config.yaml
n_layer: 13
activation: "squared_relu"
qk_norm: false
parallel_block: false
init_std_o: 0.0633
lr: 0.00761
warmup_steps: 200
decay_shape: "cos"
train_tokens: 264800000
Each number is 128 + 32 x the weight over the matrix's rms, rounded and kept within 0 to 255. Layers, rows and columns count from 0. Numbers have three digits each.

# down: layer 10 MLP down (transposed), 512x128, rms 0.073, rows 131-230, columns 0-63
# up: layer 10 MLP up, 512x128, rms 0.0729, rows 132-231, columns 0-63
down131:119103136143150187079156111118169111139076126094156149086170090104157182124123115121126121169108103128050145158144130131113124134175113119169143152157199128133114148115137158127142095136169118
up132:173130107176176089127110092157173072133112108181135124120181172115142174118153123140146092076171185166205158126086079179136197135122112071096144173178091136113149102142125122023121151064167138
down132:136102127059088108109077094101082159099206087138094204093183134185136079082122086112139116176070154109123195090145125174150126141140191124158142082153156100085116174134164142158068110152110104
up133:169175139109147106125203153090120143176125077078142134171123138102145158134150057084115156149104089138152089133163206112152114134117110111170105106184157135130151166150104108111139141103141130
down133:152151178125100096055138106126137002113096144147143134100131076152099126127068191131156143160115172132117115130126177152150145128158148105131094146099114120137152116095129167122155201163161166
up134:061137154123135163107104110171108099179143111104129168132050144142171178185059139104180153056128088123162148209101106138138118088106156120147143158179117163120194099206098169148084176160100129
down134:096098152209102207165128144111112049198114105153106084195100098150202082177153142153157114031085104117122111182094144108124134154106148159063107130092189058121143084216115083137100187146144090
up135:109105120119117082092136162114168079122148148122118135039126165195160131109078087062127165048126139065164114155133105107089149125165077169131133103195125167124117116093149152194116166136109137
down135:216107143124138124121169059125136179135062075163127102113150135093170107130176160162159078122122182127183166148118137140132146167080136147139068143072117135108158179120104065071084107118140066
up136:154136112146093160125094134169161146088161113177141103145135150088113137095120131193143148126124147193134142113147112161202167128156161182147178088113086148126157091098142117140131086073124107
down136:131154132147131171152153110121133122101143082138129156108118147114153116130143147147128142100078165171136142126078067090150119140145165107146080102152148112083114133114127114093151150118098130
up137:162131106176137098151116086056160175087109090106119092145122135188137126092096108145087060115153139143158109086115157062115138080026105183040158140100177135070159143149122075057110188067141055
down137:168122131108111150091215176116195135088139130173163116114080129166153091078112125166123126078135116085106085090071174104104103068165170112181193145080124140141174107143113084153063219134121169
up138:152145145156152125143137126149140142174135165157114130087160119154078127116062157134162159166139144164107110159139165128141129104151124151122107104160072179161166219125135169139141130128097098
down138:117203187138092151185129103100091134176145123109102122125120181127050094096160176063124117119131126131122179104117109122166131194108174189137127108153123073129171164112150096051117104084139101
up139:105084189098150182153130100159144129118079099122112159073146128126135080156199159143121116097112152127081122122116132137109137114116118050108122141125180125130126088165114150139117117140127109
down139:166185120143123148125099111139164104111121128146145158101084141084120135116121113107129159112144151106156175115108127129129173119081135140098237115145089133167154145122141116089123119130083144
up140:147067137132130177193131113164181122154209208099179138130096137104136084155049131093098176124141110109152101097102076170101153164175118121063138053063148048078122134107107153124095136119150114
down140:119113073107088190182140095105105139134183166189091084131133069140169129143075147154177131116152111134138137130077131168137150088151074093131184081114152149086197109087147158117135137147123095
up141:126104092047091091153086135084093129119100080120118117100143122032087062092116091072049133146080085152153077085129107100105130056082117141085102072093092059075146125075056086056096094120128117
down141:130209159130149140105129082148140114126131120125154131131104134163055119145077127147107128119116173103125108210100152151169138133143124082118151152056122108159136099144138164153114129103105124
up142:077196168149092137088130106168159157137116183123087151165082110182134122148148156112140110094175067101163170157141075113118114150104109145112123160124093174158159168180083142125104135125102149
down142:144140103146172128156190182147062131141178137081147064093134162140153135148059136134169134144085136143167116190032140041151151137147154129181120122161125152077077110130123137147104119086121115
up143:118099113106127100104113132187091150100141105114172125131119098049119103101115152061117065111181174163123161119118054149213087129185071065114078113178063142162121156162127113152159158147103125
down143:062116084127136120186136153126123136148100107163150132199206159111154126143134155164053162130079147155109034163111138172128089099137085115138175122114108087119151118056154065180110150170164116
up144:101116133096114106115103144135219134195120154165137156107113142118165204088052128171186131151137121127098149162123084106177107177170189161104130071145116140143127114141137163152102101122123116
down144:100160121172125167212131115152143180098157076092139201131162129100143168118158125159134179091153171143123130132126091087137129106114149131129124140111120155125108178101113122157092043059127095
up145:124175113107129091145061106151150066158184138130067121118156099163146120104147089136121158176090071117088111122169089118112121108131141131101102150064139141143121101109133209148109131110143124
down145:079121177141158159144122145125181132084142201077123162114153121092103116088114113146130147131088180134186131121080097117148112140145174133205103204169090178092087137122140093053118145101088103
up146:109138159133130149124078161107165080061129122115161097161136133154121063105173148159109108078099077081129108180182140192117249152170168099106111171124110097177098098076145084084163186114150092
down146:151197105142099118165112142137138159203154144201155122135060104163155116146113101144141143066085074073138110167154135152078180146157156151157144159103143080197098099100093098106169124106147129
up147:153082112129096146124149153093175115099138110104118088105027153148120118154097171175140120136149115227161147107085058106190092128087139141110073134112158109113113123136109142130066159097110119
down147:069163111096138132190147139145126117128153125098139105096152182178108101131160112105109135142155195191162136096097126060129133088072136135155076133102194124154131156073121151137090115138074149
up148:143167181163075106114142127168143098119160139078145150163133144121167151157141152138129137129101130106103129170171076112111145093107149143091185104080124171127072153144129168161110088156123155
down148:145117157141123160162071176115126159135081133103133152102090122139158158159144163129165122140133115110140175100121119130114122124071141137130152125156139093140185108177087155075159124134109137
up149:140052149057097157143071131149135101129161093124108127163125190191186124135095119056148160050135102121110071131142085192156103132101135138139056117122152107111103112119134088173066136144139064
down149:125120098030117123138149128083075129108142122120141136197136189227172089148155090170115152146170114074115136124106100158080136170139130181129121095146154115144180141139149093158113146165115104
up150:111100160096087213138159104086149118181109139196150166122151147111126088166119086133167131090163166199193127117153111129135146091093093074118092176203128122159102110129121093098170141132088063
down150:134122162167098141145144126082077202061089129117125078109167142138142115117137151154132120098113145145156127150159124111141112112148199142148154152143107126130092163100131153137042156145083091
up151:123131155136092165179139162159106114154182085134139170105144135099110153077146149149154133141124126154150136101146083129174155148095101093127122151108158114116178175187109137142153199147139066
down151:107150174101176148075072151104207156123080160135185156109065138120201116129157146097145071120129079096117098114096089152066167133032143162204116157132086120153127102130131145100137141100140115
up152:093184139126093093176110096124171135068148075098167139126113092065119141117137108118110132081105147131164128118149125105224157109148205152090097103123122114128172137145145060074122206112077138
down152:099142134130120136115146111177093101130173122095171099124125128105129107192151137131082100122103133115108188112097144098108120089127085153136165200122162106178108161104076092192133148122186132
up153:127161156162083156124080170066137148130149096072106069100107183137087139111145112099111128188132073094123110131141097163125105125170115143114090123150102111078129160134150091119107153095089128
down153:129138093146148187110129107177130140140103097130083130130143077102108097158156192201132136086144154081140132128098122137150115152158110142166128147074105190101146136155101147150125100082153162
up154:101157133161145143153171174115129094099117114115107131149082116146081112147130122117114172178112200215140151116177123079120128055157051134127105125122129135076159139121133186138113108159133144
down154:095084172151195145141106156134130128127116149094120116109125145091130145182158150094111101092126064167148140180084143158142121146183156109114146125126122060131075055099132113186134114153133106
up155:150098160154147120133134056073147105145118153118135135160143152177172112118149135118172164111080102098106145122126111132148107083113121125094134153183103144135111088099100145059143089168165141
down155:151161169174203142130090175119177090153141086119193077146101129065056098107169164150090138115111149134168105139123099114092126172146170150164154162120097134097153145142103094130087115078147127
up156:110138110083094150128152129132112129143126119144084144112108136097136130124126142106158144106142144107152143130157160185166150100141104139144124094125160132166154189157131193089097164164100106
down156:118133119138154123108117082142151132093115152152179107114197141170179171162101066134106198117156094153114104144044069145100107164099180155126147158135090078128138136116138084169164081111121097
up157:158144116077077091121115122121109147081187125084144136074124162157131185132155110129199138161157170146098133148152174171133095147093061122187106117237165138048091082109140124132095155180127151
down157:136139117096126139131132110168126108136131123169137112091134119125031129165145118110131121145189106105093130123153137126130152155142098091213142145129101156120170177141169075194150137118160153
up158:093114140098088173130124126130103082135167062120152087090198148168156034190109158089155104207082145069065162111130142119129166107115189133144089181089154115143094147068161140112114183141112058
down158:128150099066116178114084168126121132187072154121147160114130090095154094165138156181189122105136088156112164131123151176113144096129067161177085143143130194078194113109149154140149181127098149
up159:130145106149092086159130131122121068102137116098148162157097077165175118075138134139163105160120148098132132134145150131127165135123135095168106121030074127115122130160150203121127143082088139
down159:067152173089125135147125146118025047133133156099151159057123103170073125118138098165140149103112102160143134125153135145166130121137189150178112097125116149124176117102159131126132120133100141
up160:161123172205138140121143091100177056158078106069086100135127156132085151142134117142116069215156082165138078110091061111079167097093106138107084149140126126113185147124166149127103152101105117
down160:138120122152110154245196111140147080113191077074136111114089201089158123158125156148082097087179148100112121115133141092111100165100110121160165146144197167129079126153143109137137195087079141
up161:104120149114120111106094162143163096082115130108102168160136108106100083163152101101111181183140170106157127137129108092131132081186069087071127160120137130108141167067110190184099206112187146
down161:142171097115059153087142129161136152109117114082100143125129137103142200172100119085087145112154147102195115178087093101123111185095109117087111097094148116165112156183124123110145136054126076
up162:149107131123123138167103093102117083129139150105143189148128109021134112091143098179150152094094121153095121199170070133070081178159130105178143059171151079093102119161147169121129093123140132
down162:125144166147095095141120103120150133086168162164133127118054115067136115137154164085133092109140085104134105147123124129151136153177100104125145109066103183119074103123146109101177117126157082
up163:074153115127145082095104115132098205114131104076130144157115167155171129152133095102137150141124131072188203130121120160062171138183113117144088161171099188166120087136191104107111162112151137
down163:107090162100068079118144129116108083126151139118170163089180139105199122125110146149096172164133095101136166137114054097123168134152141128081117088130100185067117115135129063164138153092149111
up164:119119142104146108089092133124102113156088158113171184115136172090103166155055116099088126142151077093118142147144127073152156123128173153105137141124089190062093085107089137142081155149134161
down164:188146068144161158100123144131147083153116124113153201168121145168106125166155072090093136114114133061121130103116095069175090182134131126152136150121160112152118120139123169155120118117165111
up165:180153114177158184145118138176121119130120162106124217198074079074130141129131135157106145105141134093139159109134135130167126139080135155078121119122116126154118087140111173184136172183104116
down165:082158122098158103092130129118134173115153129152161054114144094122160133146123141127146115194108122152116115158139099192096100115133093081126120159220067181125148115112163112072116101127132186
up166:122134147141164103108075167105107097117189150108107108070137094133107167132109086110152100130091139163085119153123146111135130094101137158070132153143161113109125079132081125112216123114171078
down166:164164146144141158157122172060078133100095162172153139132113135156075096109131098131109150154143149124096107120094160166148130116138145138129056165127121102117154132170116059168128151097118094
up167:135132131144091131148119124144152105135113129151149144136137166127097117151114155174108124126143157148091170114112128091136127137117086116129162106103162069131172153152122093097111126096160158
down167:100110132095154103109132148100083140154142171134155107155124122064123136103141162075171121135114089133190092137163096201140131068164154092119101129178125146142072174083145141208099148139074113
up168:152131165154099127096144128199122082098120091151141139166079166111120123123132108086143134187105117170106107131175116131147140112160172094129145126090157146140140128173141156078087116151123109
down168:128154111109112111130114150109140105134113119109143115108088128145117177117118076114073190145143089115128094169090127143118118162075094172120116130119138139120149124145174125125129180173156138
up169:077119139128147069136111083095162146045148168097133109123104114131079128141086075146112154131104132068109155158105144134150046167161190089110122134130119181096077102148131112138086155129042109
down169:119204132089097099140149156185157093159192142113066167148141106123141085105080124171128090152144121148106069138124116133091106162140089186154100071129136149122079165166084093166090124111089183
up170:125139126153142111116153130089119103109126193167152111150156139144111125103090141167119158155128128098120118099147141113125144152140114125119121145099129121086108108124124169091139103099115111
down170:087139140104126091137100116169105139171165059101114167096089102126123115137118084013150082104171092107100138173111086170106120076112130136095142093143099092128143137115132117142117126177164196
up171:154104140141143107098139193060143111157131131140157082136119112163138078108115098121164059156129162160091159128233130155116131145101073113148069190189093142083061164132186159134167144146102106
down171:113137171107113146139174151121148114119134116122172109120072142130107132151143135148125109129094082126143130154170121129077120146100182078083117121148086143097153145096203140159187126122050044
up172:144109120117075114125195151133186098094130068152186183188103101094114137185083175128167146179151137133108104155135056156097093130096121125114069119082109143058116119095163191143101109101135127
down172:133105135128137117110170111101119121182090094138058109161134189151114106154202108121097148109158171172100127110069195062134119132138064089094151097137210139105091137111173111116194152112173113
up173:128158098104157083145108105106162123087146139155177093088074141138176121160058229102131074153148154164103157126143113044177110124147145076087072152144087030169091139083150104132134118105138121
down173:109136119172170074184129104062174092109115091136141120061055105133125114203120165099089163134149126176126124129124065131179200059157110189127138099141136113083141118090077123167191108097106137
up174:207141092075147132117136138120136149055047065104136136081158136124122149114100098067079152123109150130102166172132106117159087132143146137063126095099192188169133087110108117078084146165106121
down174:150136092105094142148134177075124153106166129136177111190184134087076124203137129115167063158095157166135147141096127168186148090126140151115108100086110117128155141093118107155103132116118119
up175:101110081063154099076074178151162119138201140130136100062106171146155155126187137148119115138155058170164108092096164147082112132122189125124142132164081137123175050175176206096094146086112093
down175:142176082083077153174079180090137165153190055168090136141147141133180041116142111125155090137123117149140082060105126130137062101183109113159077040074171111184181078133138181135119217137150074
up176:094098153152049107160136133134121123089099111148127145160135155124136175131136132153138138136137140141104171104173073170151119091197182139161096128081161147134128122209122156151121129055180130
down176:061183133148141093162147138145130150099132104121156122175129148096165105123129122111129170145091151105092110150071080102145142186167117149081076109102133132109080170072129147102071130111133159
up177:106124076162107126110055136154140154093149139144105146064108121173133099115090140174126163099078111196104146196094099116098098138088095101052163125079117103133119099151126150111086109132107091
down177:101061054125107085080066088160109124083090158113141207079142131154108102179200130101138172066184111121115146131141176125146202092103096101158121141088152181117153185087184136131156142133166168
up178:100140095174133147127101145105099111126186155124154094095134148128128112132142116101123101128099193105133079150184121128164159132111144115109133092138128121100114128114133145154110112140121133
down178:152187154127077130127094075182178083146118076095125149128178048141143124158139151177195109095119122092090106189093119121095145137122129087148107123135110097184159130164149158112113145052149134
up179:119128146154059144119169145097136150133102151158091099220114104094122125087066105149099117124066135127154133184134123174160062102115176127163060177086190122115093106165135135163088139174087124
down179:157108107154119130138141102195119109085123142093117110182152114164162153095150103128177137152161106126112134155198081095062047135123092165132096192112172144106119042135041104108121157128084162
up180:127119091109145102131143177170084151100095097122119129141194144162138110144143140131164191080152170055150151149074068138075135125100066137098086144119099109051141097136157184123127103103088129
down180:134080140081086094120131150180171071182131155197113150138089150161114149141138120055122095127114129152145132120152089136117090118098143062113138157147078130166075113109140150202125140125130106
up181:114162140160132068149159106151111120140108133068119142139122119177120138125150119120123137111132136129152149168170134145140114158074170125102149115179150146135115111101139128139112123098140118
down181:123120107086119170111102159095140112101138096163174088114119143075153115095104140099153124143140110140114114101090209122115127117167095135166122152078088149141143120164158148113099142149136146
up182:128126146156102136166177124116115132144139129113095109130136148122111119129117168111109134147107127119161130112146140161135141148102124159153169103134111130121155131136124116130114151122095157
down182:152147104103168104071072146156201163151130133198143152136135070162112138119145093150149124141095087129092107138119141081131125108173124094158096148119189103104079086129160155143139125147181123
up183:206111121094096164131154123080145077110140116145120124156078160146152123195155124110141154098131134159139081169152194134147123074069152182185113169169156107142148092133141106143068113148107101
down183:171146154133109113147093108180131116062173107178140136173098126130162138135048130086143130132139111062133080158122139177128142094101129109134150102120132160109126174137131114105116121107084118
up184:152163101116120093118168114120107083058091085169055154139158140084113129119148097150091131098160169121124076146154138193139102069167118067145096161142153073102162077177117081195011130060050154
down184:111080101123121138134129149105167115155059143106057119146157115071101107112157114124111196108122168149140101151161198128093131178179158157149178180155096084145136122144112079170141088070096201
up185:129134171144180184146168120085134124114120170118143073152143101054095093121111085143118135209142093125123128130150175117132112171108070173110106138145104071148131117167104130072150153166143089
down185:190176074112184113101124139099163177162135135163122104194129080099055123130123102124112129101156147082134179167157171093162163194069174111140164098112118168163132192106097069091132099130085107
up186:102120168177090151127088146167195135126196091067135099207074143144106157144094146111127073128126161079140147155158081090116107148122178126134145159080080070109061125136181117088124155116118127
down186:150152132074099157067114179122143050133189111158093087115179100163145070112120191150150088183062154183115086124120117129081124104150074219148114172098130101125110136084162114120122146176109094
up187:198142138097141113128092098088117148101103180124071094159100163169116112130087115116136085151083160086157115151096113107097133204095118190147102138122140116147130088153152146145084158077163114
down187:072072056178126116096101168114150142116158112219119100119141119120179148147132152107157122106164059187139107087160174126160145074132172139092158170089108170108094172139171112151132093120148074
up188:136107174132102121191153126076112180158127131162131100118100160107113181131138100175107066083103067126079160161140089203182109176139089138131081153171137145141165176089204100159191097088164136
down188:117146121109153148179087164043207146149085111154121154162097155117078135125133091139116103130125098073109129146171075168139108199127153155110115102086145157128147100102102102139186099097099085
up189:140178138152111119157137128167135097127128074094194112118150166121115136176152108111131071047090077193155165111106048095125137123097109144116115116148123139241149156082100099079126130164149097
down189:132094088140183114114136112162164150099113148122117140117159102094053192124156124166103174164078090113093088079094127150131176149100078152103101114133131131115133142095131166127143086145121156
up190:092042154117149139122119094114170156170110043159109172068132148134176118107088144087113137132157169104153122155176103129171230190158114123132068199095142081112106175118123154127183149177115143
down190:112137118208125153161129150159116107135132129113109177121105144118136186150118124164104050114120118141101102091170162148124135150082136100174056120100158131148169221137091173152175112094071139
up191:163073101151104100110105174111132135134082115131092125069141125166104157114191120156130131099106125168145093188122144207166093177152118138167135103194150106136062132146091114143073090165150094
down191:115118128199104120175130181159134223124144115157125074173127098122151116117143081136140136080136129154152134178067146066168109121135054126110127097135159122089099123192053057123113123129174123
up192:183118130143077125164122187178145103129110146110106141170158140050079133123065132165209079123158136081116121154175097073098093130118160059148158078169153108083127083153220051141117132192159154
down192:153136102120165144163105180160141055119083160069164144158157184158150084144115127126109068098144142048125136135138100154183111154135111142166184112094100185141143076097124094123098108175106101
up193:078143143116151127126143081177177142152171183121154118124088117152115195090102165112108147107111168196077131098128106184121198198146118142118150121130120170170115154039136088152115132124149106
down193:124127107086118128101099123059190096101172146117111108103160150058167120095109186154178118143166145095107128159121118081112157108076106123162168149096107115170123082159138131091156075100207166
up194:151117126121182103124175173088140168121166096105136111097161229163127171179144137126140104121113122134162202076109095133098105152069167144121145140142132160140190134131162085159069143162131116
down194:140200082147138122125115072136078051159118176124140064113103113151165062104104157106173138133109114133142158113134054148110131121159158140110184145105178085141118124144135070180108074105109101
up195:109089181206112109125133106083134159075127172128132162139169100110143106078125133121100123130086160122087138145176161154143129142139102172156061129119129124127141160101157164149182173136112097
down195:141092167133085117129136102150181098133071091094107116146135118167111077142108076134148147124123098107159159136083100119126042145165176161069114124150172117184147161099112090071160128128146166
up196:120123092162091133112146115103094131119118189081142129136159123138056127132085164126122113156101146170104136161155131143180170127141103152139126128166111175082121125107152130060111124125090085
down196:138139122137146133210116145135148113153153102153171134091124103117130106055124052129107034096185070114112150135113135131072098113169088143121140095113124085112134119148146093178098108049173123
up197:102126154173118193101109080119164120147146100131127213101127105157183099075104113200175145175192108121068119110101077157147148121105160118171123131127136137122153168205175175144111099119091104
down197:143116155117152170140098115095157076136144091118161066108153108160091149137141160096084121167103117064165142146110098122129157167119220105083088130147089107179119108143103157110107180120166106
up198:133119083144138147168174171167154153108126189170065104083118179143097188109109062145151146165043174119111087161133150160133127186099081127094128175094119073188091153128118164178089147092113138
down198:157145147119131095092103100157109164066112113136127101077176121159129161151102105097186126092134116183114104147160081084136156146123195128132093180147150086114098140146108099135145126088145189
up199:168108140075127154128127146193121157144143108184124111119144199128122128141157100111115140119064101114120113082112159137151105094148140112064131142139120116148095131117109108098134100159117148
down199:127139128145068141111136100092155098125137205136135153118141118126143132138079143140125141161163143134151148148148098125067127164141101122121127145088109110139166123132113152124122151154145135
up200:149070088104086206129120136111147063091088106086098160081089166062118130116095093118156097130113145161082082135138097110131095034098091115119117132180121111084073132088107122205088149139105085
down200:092084089095083168178129118138097107092163107110149138136077167159110089119120134118121131128091167100156125122080160145172141106100121112152160092137155145098111147110111114065112113068132123
up201:165141155145166128145167144113145056141162071113161140145129178136135169176143123170112092131152167121126176154048123129051124139118102123133147140128082107063153110120194125143147166090136148
down201:115126153151121117168088098140103079156164039111145176159144135114106164090096168100101115100132142114196187182098209147162084103133133223140151128106087117131087112069116076126142121132145189
up202:101070112157124115119130100117112191131121106130163174089114113127137122089158154098105077100140121151121102170185148066061088100101186159062066108057118127165137192157109088152163143117169099
down202:172137139121117165183074107163186129127143144113136162156135088146148129149125161125200111110190123137059086207096113142076113115099112144173113121126090161111123200198134146128077104076089096
up203:163126142046155118171139068133131089145142106073104108119142161177131186170120051169141167136093101111140145128124185105151174103147104102130107172125160109118155174113150171084172175117089103
down203:146147128166156063113112115096155193164072132156141154124173072173108116117134152120129135071155086173107104072080147168122172081132124134144107144141145155077173137084137083152137119174109209
up204:165131122055103170136147138128073096044115157134089101166149108074082130145100104106066091135132211147114145114151162150082098140193091101121081127083131150072168174095163103074071136072026094
down204:109179124133109162133093098152125085158142108165108152138119166153069127147107105105130101135162117055089144181111081112110129171103064108175120115111174156121165112084144109125096117150116066
up205:194108103101142164129196145139147181126135158127141117135083123129132102162135105158185121165130121107092046124144138071127088109210174171156110154109146192138166143164120151111066192108139139
down205:155081098114075166141135143107121101152168147222134141155158084156169085145138146038095161141145094133153168130110117142117135112112076149126148101154096110130122140127124198184065147114160134
up206:113143155103113191122099165162123120109134114109164061162092106177176089148123087135172126101154149167097125218180145110128089109177087135094104124129213073142129143144127136135091086114155143
down206:183126140147123106146050129125167082122114170089123078127087127132131093144102155114075107134177186140165096170104107126130105129093137166157144173150103166119093144104142160126156118107079107
up207:145089199163169141102098154157110052064143114122108088114133160139093095122058127147162105101070192169181072161094070120128139152142147178170145153137088173089180116103181147142161109145119155
down207:115105110075101129186180098071120096078184062081134101137155155131111146089121150168133106143142123168130148104066125162157150161103128145165149134150134125085116132105114193149129126107090120
up208:149133105213104185168161162061157164085135092050148123144062176127158121158106139142125127107130176188087146144162116102113133108134147167117153136124197104093130051077042109199118187110090175
down208:093150095138100163164158103095128098131137164131090078112125053133137117209151101133165112099124158127106121124138146160080175092179146158164151148137090112164162106132139152063102105128071109
up209:189120123127122255115127178068185166171117106083117154114097135069098120101130126194084150139094104141168169115174120142165135118158119142135138133127152147148203156060102161092132105100061136
down209:103203100081105156129144130096121166169139110088125146116140092130183081132168162159130132077091132065116129161103130106143146166156178087100132130187150191063140128139134107143126115109124037
up210:100114149138138129112120155150137151100170138147100147184163089147151153105132112153118103115078125069124103115135130162186129144112105131138122154135139107124189125179097129148083129100163105
down210:143150157116124142142123079181121074180171080103119156143228107150093141155117085090153093130108146145150152128137166160202059097111138079159115089107150139140080126107131160205202114150154118
up211:178203126142121096147163109153170137131175100152171129104133148053183172104110085098141091141184079163097080150107150163115165124154153091121193113162116149152157129119163170198086120171096142
down211:127083151104128116128167137184203128145149130165160134181128135143151158142115152085171103165107193079103112090150079115104145135162051091093112147181165101110176033121125133151134161093105183
up212:111084125098119123102155110151149171114195168146103135127147095136161156120155094141148161139103107133115107156132100129156115081090133088094177189137126162119182118072088125152093111080167104
down212:099120158142096145181165169173165158104157102179197149105193109125112120085148100164086158059123114102114099119101135088120114108152082166135163096066124132190127127177149147156109181105143101
up213:122153077156134126113154122103131131091178089139180127176108032108089100140130172101097091191101134188141173146097106046171173081084130122056191105198106189091117086134101145151079110112095053
down213:099171096156152161139134153093144091148168125070117148114131192170124024153103170136172130057150106167131134171065114143097045083120122163099121112131122160167152061149165164109145171098115060
up214:104111081144156095101106103149114072157095088096112118190093138088172141119170077139132108123146132161162064116119127157141112161142110142145108111113125099158154066120121140101076151122159110
down214:151129126141154126101101129156144169097151145119182080129099108112107156179200150100134092142077079172154116178115076119129111117145177163116108134180098153158062081141112173116094154111105099
up215:129152138173082136134159137137129091123140118152149134107143069059134051098146169108131087096108109095101108127101139152096114183120116099094145167164128142139150129134126149145105134154123122
down215:152082115114141134139157120141132073142170168108156150134101137199113182130106038143094142174150126117114148122142081134113094154105139147141130090154111089104112187100124114101163150120115202
up216:165124149065140086148148126107107128059112105078139146145119132143112128090163128150095149120157178113168109091100131163129084070104118064146165086120099114122171083101106133095130136110133130
down216:164152050113191126140126134138123149165144124090111116116170122118085106129174078126088150118146147136140089151132193124088104135169145146111155103129154147119128211165089123133130102085141138
up217:139171146117178147150122172060096138191191180160153101107113104137122129155188086157154110121096153211108099131152098118141154175140123126144093141080159113112148154118113159090101156175040102
down217:118150099152139110135124120152125142121160082118092113135113136145036195128154159147149103185171165134109117144127071126116143124095133097171093068087178095152132110140135100103061107087100163
up218:081136041082124148146166159190171125123127125098088202105122127207118098092171123100133096095052157144077083112097067119155163077086074111077070107167072119098111142103190132135112183106084133
down218:109144132159226144161163098094118101111164051119074079134161193137123144100101134087151117099180138034116141102128126119106117120106070177233093098158193173139144244129135136141130160108122136
up219:150093112145152118155093145104140138111119108186172161101067089127130195087051107091103158088071144106157081121137145128129128160131071182099079096141163106105139118094138129156139131116118121
down219:102118124204106129157096148034172135159101135139146143115137126127141128097126114108161136098139162111169126101121144141116126149146124196107134171172083101169124106157163158179158167121111158
up220:156137149145149199143092081125132168059089116118151178116062154134113180150163087097165159152125075150139093102143094141139156160122144186125132114136101119114119151174100058053172093091113064
down220:088115171102176139161144170134125147110188121083120169117124244181073107108061095135153082083132116122170134085117101162090171128076105147161121103127061115089091093156135130142133175138090102
up221:142140108089111131155111154143139157109134075095176118071137141125107155069153143136099117149161134149078132070157133158157127140120141097114099146087159077104142131110140122122105166143089118
down221:131099157093133141141106078167129126115148089097132178135144143110066109144052164151157134099174118125100118076150110122144156167082129137129138157104192188111095137136099101134148174152117162
up222:094073096139149138139147135106128048136110128062159145141024145105128083051102075140141138106140162136112063154117169101096128169168170111151142149146156176078143157150137089147098162115110080
down222:110144110161124126167085069127127127095163138107098105100055115179113115155099127133128132121147137143054094125151071155107071118092108122138122097115147093109138191106141158148113135144132146
up223:101146139181121164109124071105161113151131117159193124113112149124117123053129110075102119169066144079094086128132084130081117106087099099150097127110087149104127114045116114086108104083150104
down223:138168147143110101097168094189081150138123134150200193102099102147077146126127082104167155127106130096134108128119084093108148123071097101105139143128131143077160138055182127112078106154149111
up224:089130084138139124173077138146140105132109115137158138113080130120155069091062200154090115155153151107143165135119160095110131170175116163111066093114146111121112157131187120111136121160152154
down224:110106155121116122142151099100110106124104158122122133127134097133088095200185103181023125081153104132134172085122095186086123152098120108131132108160164099144135093137146170167099127088110179
up225:182151119117125177122141117166196056071124087130113169109129137110101067128204125146141117196182102145203189149189138126105137152102164096128111144141079102134123117129148117111150106111065145
down225:173129150151178163169095128156181222180170142105120114151148145172163099124182126118152113131065076081136126145125096100048128175142119118129139139142192153186103101126145132097147094132120107
up226:131113108123083141145177144138096105168067190133165109133150149078117179148107098134121156115115118150164139143192164086083118106096108101149129120151088141070172095134190146083112173137124128
down226:133098082132098120193142136150091125151115182148197138120095140123038124162100152135132116119178112147127104157113143089162150156119078135110133160102132099084183104111123131091150180120183111
up227:134096113097224105085134117090107112125162107128152109124165124081146086105196052191111162145092176162146104116073145130085091127095180171123130174105147118113105102133049099151133126069094115
down227:159151099165085126184163102169059133121151089112121100144120079123093133155112104147134131131173126150115113158137158091169066108105136137133158126114110111124174175050161095136169178113127167
up228:130097143090098138155144169158160113119142153160150142153135129195133123152136101082132147129071193159195204145113173147165140104093079174191093140102119127112146155153187097177140135094137135
down228:105080147141112108090071097118113150124116134094065124130175121153144126158105133131122149156106155178153133088113165174131130147095126092073130113161185153146161103106113100094138093107173154
up229:139129162178101115123146085046122143127169110139130095148134172102115161087139137130122141090145117115108149184124092154119146126111196119145123112162129152115134152111125138092103143141203154
down229:141151136058120119074146161128115198163141100114112095084064106163077108138134131046144132149098117125150157139162154162198177141121143132118108137185123163105142102198129102097149096120078165
up230:167093161128064170109115103168181106217113156087081123124137162130183097104086086117153200087101120108124109207079079187201081138134157100104063156106136144146108170120061092135085154081175159
down230:177147120153145121132191095102094106153112121153120077214106141137121114134105051177115081073072116126136156118178147089157096150147145127120117130160144106113123091161097171124093090162096140
up231:114109128068067133101100158128118202093092112110147111101150136122130073159079124080145162159123182161093144198159205144149137111136158112082146085131110062111130117126181111073151170148102075